{
  "d_model": 320,
  "vocab_size": 8192,
  "activation": "swiglu",
  "positions": "rope",
  "qk_norm": true,
  "attn_scale": 0.125,
  "init": "normal",
  "init_std_qkv": 0.0178,
  "init_std_o": 0.0,
  "init_std_down": 0.0,
  "beta1": 0.95,
  "lr_head": 0.00719,
  "grad_clip": 2.0,
  "train_tokens": 649900000
}
Each number is 50 + 12 x the weight over its row's rms, rounded and kept within 0 to 99. Layers, rows and columns count from 0. The size before them is the row's rms in percent of the matrix's.

# up: layer 12 MLP up, 640x320, rms 0.0757, rows 296-310, columns 0-159
# down: layer 12 MLP down (transposed), 640x320, rms 0.0652, rows 296-309, columns 0-159
# gate: layer 12 MLP gate, 640x320, rms 0.0835, rows 297-310, columns 0-159
up296 087:38 52 59 54 54 56 55 53 54 44 43 17 61 53 53 51 41 60 22 64 52 70 54 23 48 45 46 52 50 71 51 39 65 33 41 64 43 61 42 61 69 39 57 51 25 43 53 74 43 58 67 59 66 60 71 52 46 32 37 33 32 53 41 41 71 71 47 52 53 62 55 46 49 49 74 50 50 31 51 52 35 56 52 42 41 46 48 43 29 52 68 39 36 86 44 50 49 43 50 37 49 18 66 49 24 51 36 62 32 64 67 57 42 52 62 41 52 71 40 54 50 64 42 42 51 55 59 31 55 57 55 53 55 71 39 47 57 66 50 28 31 42 58 47 42 74 56 41 43 52 44 53 58 60 61 43 57 25 70 64
down296 090:29 57 33 57 47 43 39 48 50 41 50 45 46 48 33 39 34 77 49 50 39 27 41 71 53 57 54 60 39 52 46 39 50 38 58 42 45 65 57 35 52 53 33 28 63 41 74 56 64 46 37 49 44 66 63 62 68 36 49 61 48 61 58 37 39 49 51 63 61 45 57 65 37 43 36 66 55 68 47 49 59 52 32 72 59 42 44 40 63 48 29 46 72 66 59 53 39 34 84 48 47 32 49 53 48 51 58 44 59 34 43 77 52 38 26 69 27 65 30 45 67 40 35 52 53 45 63 57 54 46 52 46 49 42 60 55 43 40 23 56 28 72 30 44 50 29 41 67 64 51 45 49 37 46 42 54 56 45 43 54
gate297 099:63 50 53 50 59 40 39 70 54 25 68 51 49 48 53 41 56 40 68 23 54 52 78 33 63 54 40 47 56 29 43 40 34 37 70 43 39 58 35 53 45 45 53 44 55 44 37 43 53 36 46 35 43 59 46 52 62 50 27 52 57 33 52 46 42 50 60 62 39 60 53 58 43 39 37 37 46 54 66 67 65 35 21 56 44 55 63 43 53 60 55 54 64 31 65 49 64 37 41 36 46 64 37 46 60 64 26 58 67 39 53 55 66 31 58 48 36 47 40 48 71 30 71 46 49 54 43 51 52 41 39 33 54 41 42 65 42 51 57 44 58 50 39 54 39 42 49 39 76 35 59 53 29 48 68 60 40 45 25 43
up297 102:37 64 29 36 64 57 57 49 72 53 58 59 33 66 56 48 40 45 45 59 30 34 43 54 53 33 26 43 67 41 45 51 49 37 33 56 63 57 41 72 47 42 62 53 61 49 68 63 41 55 66 61 43 61 40 71 46 37 45 46 82 74 75 35 60 60 47 49 40 33 65 38 38 49 33 42 54 61 46 63 36 68 54 63 61 58 43 37 48 70 51 39 52 72 68 56 47 49 70 57 75 35 52 48 54 33 55 59 28 54 67 58 42 46 49 64 59 59 61 56 53 76 46 43 53 30 59 44 53 30 39 52 43 68 46 40 46 55 51 40 50 43 47 62 56 44 63 36 31 49 41 51 43 56 35 48 58 38 47 59
down297 108:74 59 71 51 34 45 43 60 54 41 55 64 43 79 53 51 59 47 70 45 52 66 42 48 50 32 51 39 43 39 51 47 46 33 69 57 49 42 46 57 53 38 40 33 39 42 55 63 54 69 32 51 49 62 58 36 52 39 30 62 47 33 32 24 48 31 30 57 60 42 49 56 49 34 45 52 61 51 69 46 63 43 30 60 50 53 62 35 54 43 65 63 58 54 64 54 57 48 65 46 59 46 38 42 36 51 50 52 53 59 40 58 62 54 28 49 50 70 37 40 66 52 55 46 45 39 36 56 47 55 43 52 51 42 52 60 48 45 44 36 56 70 58 58 51 59 36 73 74 42 49 65 18 29 59 58 56 52 54 65
gate298 102:23 57 67 30 51 64 68 44 50 57 64 56 40 40 42 52 45 25 44 49 31 63 57 40 33 50 68 36 56 39 48 46 50 32 28 49 52 41 68 44 43 43 13 52 39 57 46 38 56 55 55 47 38 51 38 50 60 40 48 61 39 64 61 73 55 61 49 21 83 57 40 54 72 53 69 51 33 41 43 36 52 58 43 27 34 55 56 44 44 45 62 63 54 47 46 59 46 41 62 59 62 28 47 43 59 56 37 50 35 64 49 30 41 63 57 58 53 47 57 39 37 49 55 50 47 42 36 52 59 66 46 42 47 56 50 48 48 49 51 30 43 34 38 45 52 49 26 54 57 82 66 76 62 55 45 55 57 28 64 39
up298 100:33 32 44 65 36 40 31 48 49 30 45 58 63 52 43 48 49 49 57 54 45 51 30 56 58 46 33 55 39 47 55 46 65 58 65 59 63 41 34 38 44 41 60 52 74 56 60 44 32 50 54 53 43 53 53 59 34 36 75 50 41 49 60 41 56 50 69 43 45 49 45 35 45 43 58 60 66 42 41 61 37 53 54 60 44 46 47 54 72 58 18 28 40 49 49 55 27 54 50 59 28 77 56 69 32 50 46 39 61 33 54 40 34 65 62 40 34 55 37 51 62 56 51 37 56 61 39 49 51 43 79 55 54 49 59 67 55 61 56 54 55 55 61 52 16 61 55 53 60 41 39 55 63 53 46 73 54 64 35 50
down298 107:49 50 46 56 66 30 37 41 61 53 38 58 45 36 42 58 50 80 50 44 43 59 47 36 46 45 55 49 43 62 64 59 43 45 48 28 55 58 52 60 37 54 37 41 51 70 40 61 58 32 41 36 30 38 47 58 63 72 30 26 44 68 50 28 45 52 38 53 50 70 70 49 71 42 38 47 38 64 51 52 47 36 54 52 57 33 44 59 34 40 73 46 50 48 37 58 53 36 29 59 76 49 49 48 52 59 57 76 49 37 62 47 67 62 22 51 47 42 61 44 30 47 44 47 60 38 56 72 52 33 50 50 49 36 60 48 48 41 42 48 36 50 42 38 79 33 62 34 33 71 52 20 42 43 54 54 43 41 50 56
gate299 091:58 45 17 42 55 45 46 51 39 74 39 68 52 61 48 39 46 54 64 38 35 49 37 20 42 51 50 50 55 55 45 48 65 42 62 32 37 32 48 36 43 78 36 71 39 48 47 47 56 60 43 28 56 53 34 54 38 64 53 41 59 70 43 47 58 58 26 60 76 47 58 58 65 59 72 45 46 63 56 57 38 44 53 49 43 33 63 65 54 58 51 50 37 56 35 50 56 63 39 51 28 46 40 49 51 63 66 52 53 50 48 42 44 53 56 33 45 60 38 58 34 45 64 58 50 42 40 44 53 63 69 60 54 41 41 66 46 41 33 63 57 46 61 23 28 25 59 61 66 25 57 57 67 45 30 62 34 44 55 38
up299 087:54 68 51 39 58 52 19 58 53 62 27 52 38 49 55 38 47 60 49 63 58 58 49 58 54 72 58 45 45 59 25 39 64 52 49 62 56 42 57 33 47 30 57 37 50 63 72 41 54 42 47 66 56 66 44 60 48 37 25 35 37 42 57 47 38 36 34 25 57 53 57 38 50 58 56 64 51 58 33 42 69 41 33 47 45 33 50 48 66 42 50 58 45 43 51 47 50 32 49 48 48 49 36 39 37 64 49 65 33 51 40 36 55 62 54 29 64 56 30 59 59 66 26 68 63 34 65 76 34 49 51 48 63 66 54 47 47 64 39 26 42 34 35 59 64 46 52 53 46 72 42 60 36 53 56 52 45 46 60 34
down299 097:58 34 60 59 45 57 55 50 50 33 44 37 28 32 39 50 58 44 48 56 55 32 62 64 64 21 56 50 54 48 56 61 55 41 60 44 47 59 59 42 36 68 47 45 55 47 22 49 43 41 62 82 42 41 73 27 43 47 63 72 69 48 64 48 34 54 69 51 51 42 45 36 48 56 38 51 45 46 69 44 41 56 49 69 58 72 38 50 49 38 59 38 65 38 51 49 44 39 45 50 59 54 53 44 67 40 53 52 69 73 33 46 51 57 37 78 52 29 44 56 43 52 77 43 42 57 44 46 50 35 17 59 43 43 48 64 66 60 64 63 40 63 50 54 54 62 63 28 54 46 38 35 47 54 31 40 52 60 41 50
gate300 089:52 46 45 47 41 66 70 40 42 50 70 50 45 52 27 51 42 42 50 41 61 74 11 75 68 69 76 27 46 48 57 38 41 54 33 24 57 37 55 50 05 62 41 56 39 51 52 53 54 34 82 51 32 54 43 49 46 67 66 65 61 62 47 34 60 42 53 44 54 50 49 64 68 48 52 52 50 66 32 66 70 59 48 51 53 39 31 41 54 36 50 52 45 61 48 55 38 47 37 55 50 50 49 43 50 58 51 79 32 69 48 45 46 51 55 53 55 52 60 54 45 73 41 60 41 44 37 40 44 58 51 58 55 65 69 36 39 38 51 46 52 68 76 58 39 39 34 53 60 41 73 46 63 55 32 56 73 67 49 42
up300 101:72 43 57 53 46 63 46 37 46 49 49 29 46 51 33 61 51 64 51 50 80 58 33 60 58 54 52 56 55 49 61 49 48 67 42 38 52 19 38 54 37 49 50 56 42 53 69 49 53 31 70 39 33 68 55 52 46 72 51 51 52 55 35 40 62 60 59 53 68 51 45 48 71 63 70 56 34 51 23 50 68 49 51 41 49 35 63 45 47 53 55 54 32 74 41 46 44 30 48 48 45 56 42 33 41 54 45 83 46 68 23 23 52 52 73 61 49 55 58 67 46 69 34 42 34 54 45 50 49 72 51 53 48 59 54 37 48 49 48 36 46 64 49 56 63 40 45 57 54 51 59 62 59 51 28 69 58 86 57 70
down300 086:57 57 75 49 59 65 52 74 34 42 43 68 65 49 63 35 38 48 62 63 44 54 52 46 40 47 43 49 52 68 55 41 75 44 79 88 66 61 46 50 87 56 35 36 38 49 51 37 50 57 43 38 52 42 49 32 46 44 31 31 41 35 38 53 31 42 60 38 40 40 56 39 33 66 35 76 70 48 57 42 54 35 47 60 54 66 65 63 31 47 41 48 41 62 44 31 59 59 42 59 43 53 52 52 36 45 41 38 47 72 68 61 57 50 35 45 53 28 47 55 48 66 65 54 52 50 71 75 48 45 57 63 45 29 51 54 45 81 58 42 76 32 49 47 59 44 47 56 49 47 68 57 27 41 47 49 45 37 85 38
gate301 106:59 55 58 53 39 43 60 42 17 52 61 52 50 68 32 60 49 46 56 35 33 43 53 45 50 73 50 69 62 46 61 46 46 39 60 27 43 54 26 74 51 50 49 40 51 65 36 44 59 62 36 39 44 65 55 44 49 51 59 29 65 63 50 47 44 53 43 53 55 51 28 47 66 62 55 55 38 87 38 46 49 49 63 29 36 27 48 49 45 62 46 64 39 32 45 49 31 26 75 43 56 57 42 50 62 47 45 45 62 51 60 59 50 41 39 44 54 44 39 30 63 76 54 46 58 53 42 57 41 62 59 67 55 62 33 65 55 52 68 49 70 39 57 51 60 33 64 50 50 22 54 66 55 55 14 61 29 62 47 43
up301 091:34 56 07 26 62 63 59 43 59 31 27 56 51 49 52 49 44 52 51 60 62 55 53 75 66 47 54 61 40 52 50 51 41 43 38 55 56 23 78 30 51 52 42 49 73 52 67 63 14 55 41 60 61 60 44 62 41 34 65 53 48 62 40 51 29 29 68 28 64 51 40 43 59 56 41 53 66 48 54 58 45 30 54 62 69 68 53 48 57 43 51 55 69 44 33 57 48 42 40 57 51 73 29 71 48 46 63 48 70 65 65 40 44 47 53 51 42 64 49 61 53 34 46 44 39 40 43 49 47 44 54 37 62 56 88 35 50 52 49 49 46 69 38 66 50 51 61 39 37 48 77 43 58 72 58 37 55 53 44 46
down301 098:36 52 81 56 30 51 62 62 64 65 27 36 51 44 50 45 40 65 59 52 22 34 60 39 42 64 36 53 54 47 40 81 39 50 70 64 40 65 50 57 59 57 59 27 59 47 42 52 52 61 63 28 59 56 52 62 57 48 47 51 56 33 41 33 52 43 43 38 43 58 40 68 26 45 49 48 35 56 59 38 43 64 42 61 42 73 39 47 37 49 55 32 49 41 45 54 52 34 45 40 42 45 52 45 40 36 56 72 53 57 42 41 36 43 45 39 56 64 45 58 31 61 76 46 68 44 48 43 68 57 48 86 38 32 31 71 42 63 49 27 62 41 49 55 37 68 59 57 43 48 45 60 44 47 36 76 53 53 62 44
gate302 085:40 57 77 42 33 76 50 66 59 59 41 69 68 53 57 62 57 54 49 53 51 68 45 72 53 66 76 54 33 38 53 44 46 42 42 43 38 47 32 24 53 53 49 59 54 45 46 54 38 50 43 52 58 65 71 62 50 51 68 46 36 45 28 70 23 44 58 29 67 65 47 43 78 55 67 54 67 55 60 28 43 60 35 66 60 66 31 53 58 66 66 34 40 69 47 57 47 36 54 49 52 50 48 42 31 40 45 49 41 45 77 40 43 53 59 37 39 50 73 36 48 69 33 58 57 51 61 58 40 63 45 52 52 55 57 68 54 68 51 46 51 55 48 42 52 55 53 59 66 35 63 47 69 65 25 46 52 48 38 45
up302 097:59 66 68 30 49 57 55 58 52 43 49 31 67 50 59 51 72 57 46 47 48 49 45 48 41 49 51 64 55 43 55 50 45 31 39 51 47 57 47 40 41 71 39 53 48 28 33 45 63 36 51 36 66 55 80 74 51 60 64 47 34 50 36 46 32 43 65 27 64 43 47 66 56 55 68 51 62 52 74 33 67 58 30 69 63 72 50 40 48 51 68 53 56 57 50 32 47 52 57 43 60 65 59 45 29 33 59 66 41 53 63 38 61 60 78 55 67 38 63 47 56 52 23 63 50 55 63 56 43 55 39 65 65 62 44 64 56 64 58 52 35 51 70 26 61 61 52 51 46 62 50 47 47 83 35 35 46 61 50 53
down302 091:34 52 51 38 49 47 49 45 45 51 80 69 56 53 32 43 38 47 65 65 18 58 44 36 60 40 47 60 45 40 38 35 38 47 44 46 58 53 27 49 73 61 35 42 45 57 75 27 36 49 44 33 39 55 52 40 71 32 38 58 36 46 66 32 55 42 53 44 55 35 42 67 41 55 28 76 62 41 52 63 28 39 45 39 35 55 40 52 42 24 61 43 47 67 34 49 54 67 46 51 48 53 48 53 55 48 53 41 62 55 61 63 48 60 47 36 38 57 41 36 44 48 69 56 62 40 47 66 53 51 45 55 52 26 57 58 59 42 42 78 45 66 66 42 59 46 53 64 56 65 32 39 49 47 68 51 58 38 74 72
gate303 090:67 49 53 65 43 39 52 55 65 51 50 56 45 34 46 37 37 65 60 66 27 60 49 54 46 38 56 76 49 55 44 42 72 57 55 84 47 62 59 52 56 36 52 45 59 58 40 56 44 61 56 36 50 55 59 37 75 42 59 37 60 50 36 56 60 45 48 46 58 38 40 34 40 46 41 50 34 51 70 34 49 61 64 39 42 39 65 56 65 47 55 40 66 40 67 48 35 62 41 31 23 29 46 40 29 55 42 47 52 34 35 46 63 36 28 52 16 70 49 55 59 73 47 49 36 45 52 41 39 53 50 46 59 60 46 65 60 43 64 52 46 50 38 51 59 40 62 47 50 63 42 53 59 68 49 54 54 52 50 59
up303 106:56 61 15 48 59 64 68 58 46 35 37 42 59 57 60 54 60 62 68 60 47 53 52 40 60 61 75 48 52 43 33 34 40 26 51 43 54 46 69 60 53 50 46 62 52 50 54 40 41 46 55 70 41 51 47 37 55 35 45 36 39 73 38 70 39 30 41 59 59 57 39 45 34 59 40 45 56 48 40 79 57 43 57 64 41 29 63 69 53 37 69 55 63 59 56 66 34 39 50 43 56 38 46 44 44 58 78 69 49 45 70 59 44 38 32 38 60 63 48 58 56 50 43 46 46 49 46 45 56 54 29 25 48 46 57 46 24 78 42 55 50 47 45 63 44 66 41 64 57 51 48 36 49 54 45 54 50 42 38 46
down303 106:64 40 74 57 59 57 50 53 42 62 68 52 60 45 30 33 54 48 41 60 39 32 53 71 53 57 39 61 56 61 60 71 44 46 62 64 50 45 46 48 67 51 35 52 43 50 41 54 36 59 44 45 43 60 65 36 29 63 44 37 73 28 71 55 42 49 37 47 41 40 69 61 53 45 54 48 57 57 64 46 44 50 39 80 48 37 40 57 48 65 23 56 50 56 49 19 63 60 54 44 33 55 57 57 25 24 51 42 51 62 44 42 40 55 44 44 52 65 42 34 50 47 60 60 49 60 45 60 58 42 56 51 56 23 67 51 53 40 48 27 39 47 50 54 51 58 68 50 51 49 66 76 48 25 54 60 57 49 57 70
gate304 105:61 55 35 42 42 39 37 47 54 60 45 49 50 41 60 75 60 51 81 50 59 32 61 53 49 43 48 63 55 42 58 41 48 39 60 30 37 46 53 30 31 58 53 44 34 52 62 52 59 65 47 29 47 62 48 61 46 51 73 45 48 30 46 44 71 24 30 59 42 40 54 49 53 56 59 38 47 51 56 58 59 28 53 52 46 29 35 41 54 33 53 56 51 46 46 62 61 64 47 40 67 35 66 45 51 44 56 43 50 36 76 35 50 61 31 53 54 57 59 46 63 58 40 33 57 37 39 38 34 60 47 51 50 53 40 43 35 43 57 60 61 39 53 50 86 33 37 43 66 40 77 54 58 65 44 53 38 56 44 39
up304 105:60 41 62 52 67 56 31 47 52 40 60 43 47 79 37 48 48 45 43 55 64 55 54 38 57 53 36 33 58 77 59 55 35 50 44 67 52 52 63 55 49 39 18 63 59 32 47 67 57 55 53 71 45 67 38 60 40 71 46 40 53 41 30 44 66 58 58 56 70 61 54 66 67 29 26 55 53 50 46 55 60 53 45 47 62 65 57 53 57 49 58 54 48 55 57 46 37 62 42 55 54 56 68 43 37 55 45 46 43 63 25 39 46 52 68 41 30 43 42 48 50 38 29 60 57 55 56 52 48 45 55 39 69 62 54 66 63 57 52 29 37 60 57 53 18 47 62 60 58 58 53 55 64 52 42 63 78 52 71 45
down304 107:18 43 52 43 38 43 47 59 57 65 69 57 54 46 45 53 36 38 64 67 33 43 53 60 50 48 37 34 49 54 45 47 57 74 45 85 53 70 52 60 54 60 44 67 66 45 73 53 65 55 29 60 41 56 46 53 49 69 59 46 58 54 26 62 47 53 46 58 39 64 50 36 34 49 33 68 41 48 51 42 41 50 50 60 40 53 41 68 44 57 53 42 51 75 54 37 44 26 53 52 57 58 54 39 49 60 43 62 50 39 37 58 39 32 56 58 46 37 44 39 36 52 57 38 35 31 46 40 47 43 58 48 25 54 56 43 52 68 44 43 48 13 49 57 59 55 46 69 64 34 38 37 58 49 45 46 33 75 62 54
gate305 099:66 53 49 43 53 61 56 72 55 54 46 57 52 47 44 41 56 53 58 51 36 24 50 40 61 47 52 35 45 50 33 42 26 53 39 64 43 46 36 53 39 48 54 65 46 39 56 51 46 50 34 61 56 51 60 49 41 51 52 51 49 20 54 53 56 56 58 50 51 48 53 64 50 57 35 51 57 63 43 53 45 25 63 54 38 49 48 31 67 40 66 50 78 56 62 55 36 40 37 69 69 47 29 57 48 39 44 57 47 41 45 50 51 55 56 41 59 54 77 56 52 41 48 64 66 49 68 40 36 49 55 65 52 38 41 29 53 48 32 34 62 48 52 30 46 55 45 91 38 39 46 62 49 52 45 61 37 59 43 52
up305 107:52 63 40 51 36 63 51 57 55 51 59 65 64 52 56 52 55 53 44 42 45 51 60 53 55 57 75 54 53 58 60 60 31 63 41 40 68 64 47 38 29 56 45 49 56 58 43 56 46 58 44 47 61 55 54 74 64 48 28 66 45 38 46 72 46 52 48 51 36 61 63 50 49 48 56 29 27 55 60 42 67 47 53 50 26 45 57 51 51 49 71 54 40 26 59 42 45 59 53 58 56 63 45 34 51 39 36 56 39 53 67 50 51 57 31 44 28 49 58 39 50 68 55 22 60 33 72 47 52 48 51 64 67 63 74 42 58 48 51 59 59 37 68 44 56 30 61 54 50 30 70 61 42 46 65 46 52 36 45 24
down305 107:78 46 26 53 55 61 44 54 57 48 41 60 50 35 39 58 40 63 40 48 54 46 44 44 47 44 37 41 31 45 74 39 41 34 53 56 71 57 54 77 67 56 49 70 64 54 48 60 40 62 43 50 55 48 45 59 31 72 49 47 38 56 51 70 43 75 55 46 50 29 53 39 47 42 53 31 56 58 50 56 60 48 83 41 55 41 75 75 56 51 30 40 61 59 40 66 42 49 39 62 39 52 41 67 48 65 56 53 60 70 42 58 60 40 38 18 57 60 63 73 39 48 36 43 41 41 53 57 56 49 43 39 50 45 44 61 59 42 58 51 45 71 73 41 55 34 55 55 36 46 52 48 43 46 53 43 38 56 44 69
gate306 094:50 57 51 43 58 49 67 46 51 30 48 57 72 39 38 52 34 65 47 53 32 56 50 58 71 57 38 39 54 41 65 34 48 63 28 42 55 46 55 59 60 39 53 44 61 68 43 64 46 53 36 66 73 44 43 61 26 40 61 69 49 56 60 25 51 37 53 46 30 49 35 60 47 50 46 45 65 64 55 51 32 65 70 44 58 45 28 46 61 45 37 51 55 26 59 46 56 50 41 57 60 70 54 45 46 43 47 63 54 44 29 98 56 44 41 40 54 64 63 50 54 20 41 38 51 37 85 51 52 15 60 62 61 38 54 48 37 37 36 40 50 42 53 41 61 62 76 52 47 46 40 47 61 19 61 55 56 57 45 64
up306 106:53 60 38 66 47 54 31 60 50 54 51 45 46 44 49 52 54 30 39 34 66 55 60 42 54 54 64 56 52 58 43 53 32 32 42 70 55 62 29 43 40 47 49 52 53 58 41 67 57 49 65 52 39 68 69 58 47 48 53 50 50 57 57 65 58 57 57 69 57 69 40 65 70 47 58 46 52 48 67 62 53 46 30 65 67 47 54 47 57 46 71 54 47 45 49 44 46 45 48 55 34 43 53 47 66 56 43 38 51 65 46 32 52 41 56 66 47 48 54 35 53 48 65 67 55 65 49 42 56 63 37 36 59 65 45 36 86 74 67 45 47 43 31 59 42 43 34 46 55 52 54 50 54 71 40 40 32 35 45 51
down306 104:66 54 29 48 65 46 50 20 66 65 63 50 65 39 40 42 46 22 53 56 62 53 52 47 49 64 39 56 54 44 47 47 32 47 62 64 47 58 66 47 63 61 49 28 52 52 58 52 47 48 47 64 76 72 51 60 28 52 54 35 51 35 56 71 57 65 73 36 50 63 24 45 63 50 50 39 73 78 40 42 29 55 56 70 59 45 52 60 56 63 40 47 47 41 54 49 30 50 56 47 36 54 60 42 47 38 26 64 59 43 39 69 51 36 56 46 60 52 49 41 59 40 46 68 52 24 50 35 39 38 43 24 45 44 68 61 56 58 64 67 30 50 46 48 48 54 55 39 30 47 48 62 55 58 57 52 40 47 38 38
gate307 100:49 38 48 36 24 49 53 54 55 62 56 34 60 55 61 45 40 57 65 50 59 31 68 50 51 39 64 49 48 58 52 70 48 57 60 41 51 57 67 51 47 45 28 60 34 50 60 46 52 52 13 86 59 66 45 55 45 46 62 48 35 34 41 55 33 45 58 40 50 54 60 32 54 30 35 56 56 57 63 47 74 45 41 48 49 54 34 49 48 47 39 55 46 52 77 44 27 44 46 33 39 75 45 39 51 35 63 53 47 55 40 53 27 40 59 55 49 78 54 61 41 47 47 53 54 39 36 67 45 60 47 65 42 39 50 63 54 50 28 43 57 34 52 38 57 48 68 76 42 37 18 46 31 49 48 48 31 47 58 37
up307 108:72 41 79 65 43 43 31 50 63 38 53 51 57 42 50 61 50 42 43 56 68 43 41 65 64 57 78 54 53 56 53 34 50 53 48 34 59 48 42 52 45 35 50 72 26 61 60 71 60 53 37 63 60 71 29 53 40 43 51 50 56 43 44 07 51 39 63 64 44 47 40 35 44 52 41 41 39 57 45 54 51 59 46 48 50 37 47 32 51 27 35 64 57 51 39 50 31 38 61 57 40 41 46 48 80 51 58 51 32 50 44 72 35 21 37 48 55 53 63 70 56 57 54 40 64 56 30 41 68 39 52 58 44 27 45 42 62 36 30 34 50 57 43 71 41 62 62 52 59 58 49 52 45 39 59 59 44 54 57 56
down307 118:39 55 48 48 41 39 69 53 56 51 69 39 57 54 32 36 47 40 51 43 34 42 46 54 53 48 51 40 62 33 35 44 40 31 50 13 51 53 52 61 55 44 66 68 46 53 31 51 53 38 43 51 40 59 48 63 34 33 60 42 62 90 60 30 80 44 24 51 35 46 43 55 52 36 45 26 47 58 56 71 39 47 48 45 45 70 52 42 61 40 40 43 29 26 57 60 73 45 64 45 64 54 55 44 69 41 51 53 55 55 43 53 37 36 55 48 34 37 37 74 38 54 40 47 53 54 59 62 75 42 42 53 36 26 49 65 66 49 55 35 41 65 42 66 48 25 51 49 44 32 58 33 58 46 57 51 33 48 31 34
gate308 099:47 64 46 38 45 48 76 51 53 41 33 38 51 57 37 51 34 65 58 60 34 55 45 19 42 41 57 73 46 59 55 48 63 45 34 44 54 48 47 48 74 51 71 59 26 46 44 38 50 58 67 53 65 34 55 35 47 56 56 34 46 58 49 44 53 38 44 51 28 63 43 29 33 61 47 53 38 36 50 33 48 68 52 41 35 60 52 54 34 47 47 42 54 44 49 52 52 57 55 48 37 43 61 45 47 45 41 32 52 52 50 61 34 49 47 60 77 31 44 45 57 53 52 67 54 68 41 37 52 49 59 43 37 45 57 47 72 58 40 34 49 48 25 61 52 48 36 49 65 52 26 59 40 63 63 44 49 55 56 39
up308 095:51 36 61 47 57 52 60 34 41 34 26 65 36 57 57 38 21 41 42 56 55 67 41 49 59 29 58 44 26 70 56 38 37 44 31 51 61 48 60 57 45 55 52 43 38 51 52 13 41 56 44 57 47 49 72 26 50 40 51 58 35 63 31 37 38 38 58 43 39 49 44 34 37 56 68 53 62 40 34 76 39 88 35 44 25 47 35 41 45 39 52 40 64 43 52 61 41 66 56 45 55 53 56 44 47 55 35 41 53 71 63 48 37 47 21 71 63 26 34 65 49 46 57 49 62 35 47 55 58 36 59 42 38 40 64 58 54 51 52 67 42 33 43 56 51 59 35 58 73 45 55 53 33 56 58 38 38 58 36 37
down308 103:49 74 46 33 37 73 55 60 41 58 45 39 42 46 40 43 37 60 49 91 35 49 45 42 51 46 58 66 47 69 55 54 39 51 43 65 49 48 59 50 89 47 53 52 47 62 73 39 61 42 61 49 42 58 60 38 42 41 56 35 77 57 34 40 52 44 33 44 29 61 35 41 36 50 57 67 52 46 75 55 56 69 55 52 33 53 81 56 38 43 36 48 29 51 48 51 64 52 65 42 42 56 28 38 53 53 60 21 68 26 53 55 43 33 43 39 43 33 52 64 67 64 41 63 48 35 60 44 58 39 55 54 24 62 36 36 57 50 29 46 76 47 42 60 32 49 40 57 54 37 54 29 39 24 55 41 36 52 70 56
gate309 093:63 59 45 43 48 52 27 51 36 36 51 29 55 49 47 55 37 51 68 47 36 60 38 29 33 54 44 40 48 56 55 52 38 48 56 15 30 16 60 49 37 58 62 71 51 63 44 58 33 60 54 37 55 59 53 56 54 60 55 23 53 62 56 36 52 62 64 27 39 62 56 49 65 76 46 60 47 47 40 47 67 60 54 32 39 67 58 37 44 46 74 43 33 67 59 43 47 45 55 48 54 51 42 35 27 39 39 35 28 70 47 45 24 29 52 57 59 42 33 67 53 47 41 62 63 78 66 51 48 51 49 57 46 57 58 70 33 69 64 64 63 67 64 55 30 57 66 65 68 39 52 38 52 49 35 61 60 33 65 53
up309 097:64 62 64 54 51 47 44 69 49 40 49 42 43 41 55 43 59 66 47 64 58 50 64 65 48 61 54 60 39 49 70 53 55 53 44 48 59 69 56 61 69 68 54 40 71 29 52 39 52 42 38 62 59 41 48 42 34 51 40 46 52 48 62 57 72 52 39 62 75 59 51 73 54 54 70 31 51 57 59 65 48 31 48 53 54 49 40 64 79 50 42 64 50 46 59 88 68 40 63 41 68 48 62 60 49 57 32 49 34 34 38 36 43 48 45 58 37 58 42 43 67 34 43 43 59 52 43 58 42 55 46 47 49 28 44 42 52 42 53 48 48 30 58 34 54 47 40 40 51 60 78 48 28 56 68 27 51 48 48 23
down309 090:60 42 54 37 39 62 54 62 55 69 36 63 41 45 43 58 70 38 66 24 35 60 41 52 32 72 40 33 29 55 56 41 35 39 54 14 41 29 72 44 50 66 45 65 44 69 42 59 47 67 46 54 48 55 32 76 49 55 56 39 44 54 66 29 43 45 31 37 47 28 66 49 51 77 44 59 75 52 33 53 41 39 55 66 49 64 40 48 56 51 46 66 32 63 56 38 46 42 41 59 56 37 53 35 40 41 46 52 29 62 38 57 31 41 30 52 55 24 47 34 48 38 60 48 26 40 57 64 38 68 59 72 51 61 43 57 39 56 57 60 45 62 58 56 55 50 54 57 56 50 34 54 64 82 59 60 68 48 38 35
gate310 103:38 37 55 44 45 50 19 49 44 44 67 59 27 47 44 39 33 36 46 62 36 38 60 75 47 37 61 45 34 38 57 36 61 47 45 41 52 46 66 39 63 47 46 48 54 46 42 56 26 33 44 52 46 69 58 55 71 37 37 57 61 70 68 43 60 58 55 46 44 57 44 76 51 43 61 61 76 33 41 40 48 48 45 31 38 61 55 61 54 39 63 49 43 63 36 48 37 39 38 43 56 58 69 63 64 28 45 35 69 35 50 37 42 56 45 55 47 59 44 40 64 47 53 34 70 49 42 56 51 64 45 58 42 32 37 50 49 46 65 49 64 36 43 55 31 42 46 32 53 74 44 45 66 31 48 63 55 40 58 45
up310 093:53 47 34 53 49 56 62 57 46 65 38 45 61 48 60 62 58 50 40 30 62 64 39 40 51 55 37 43 66 61 48 58 40 19 59 53 54 64 47 58 37 66 40 56 33 55 57 44 66 62 47 59 31 50 34 30 50 47 74 44 41 33 42 53 63 42 46 34 58 38 59 45 63 45 50 33 48 57 41 73 42 60 61 57 77 57 41 21 47 62 50 48 65 50 55 64 35 52 69 44 49 31 47 37 36 78 59 61 28 67 56 48 47 57 83 59 38 48 39 70 47 81 29 46 30 41 47 49 56 57 39 28 62 50 66 55 55 48 45 48 35 54 47 33 49 62 45 68 53 40 59 67 40 55 55 64 42 59 47 39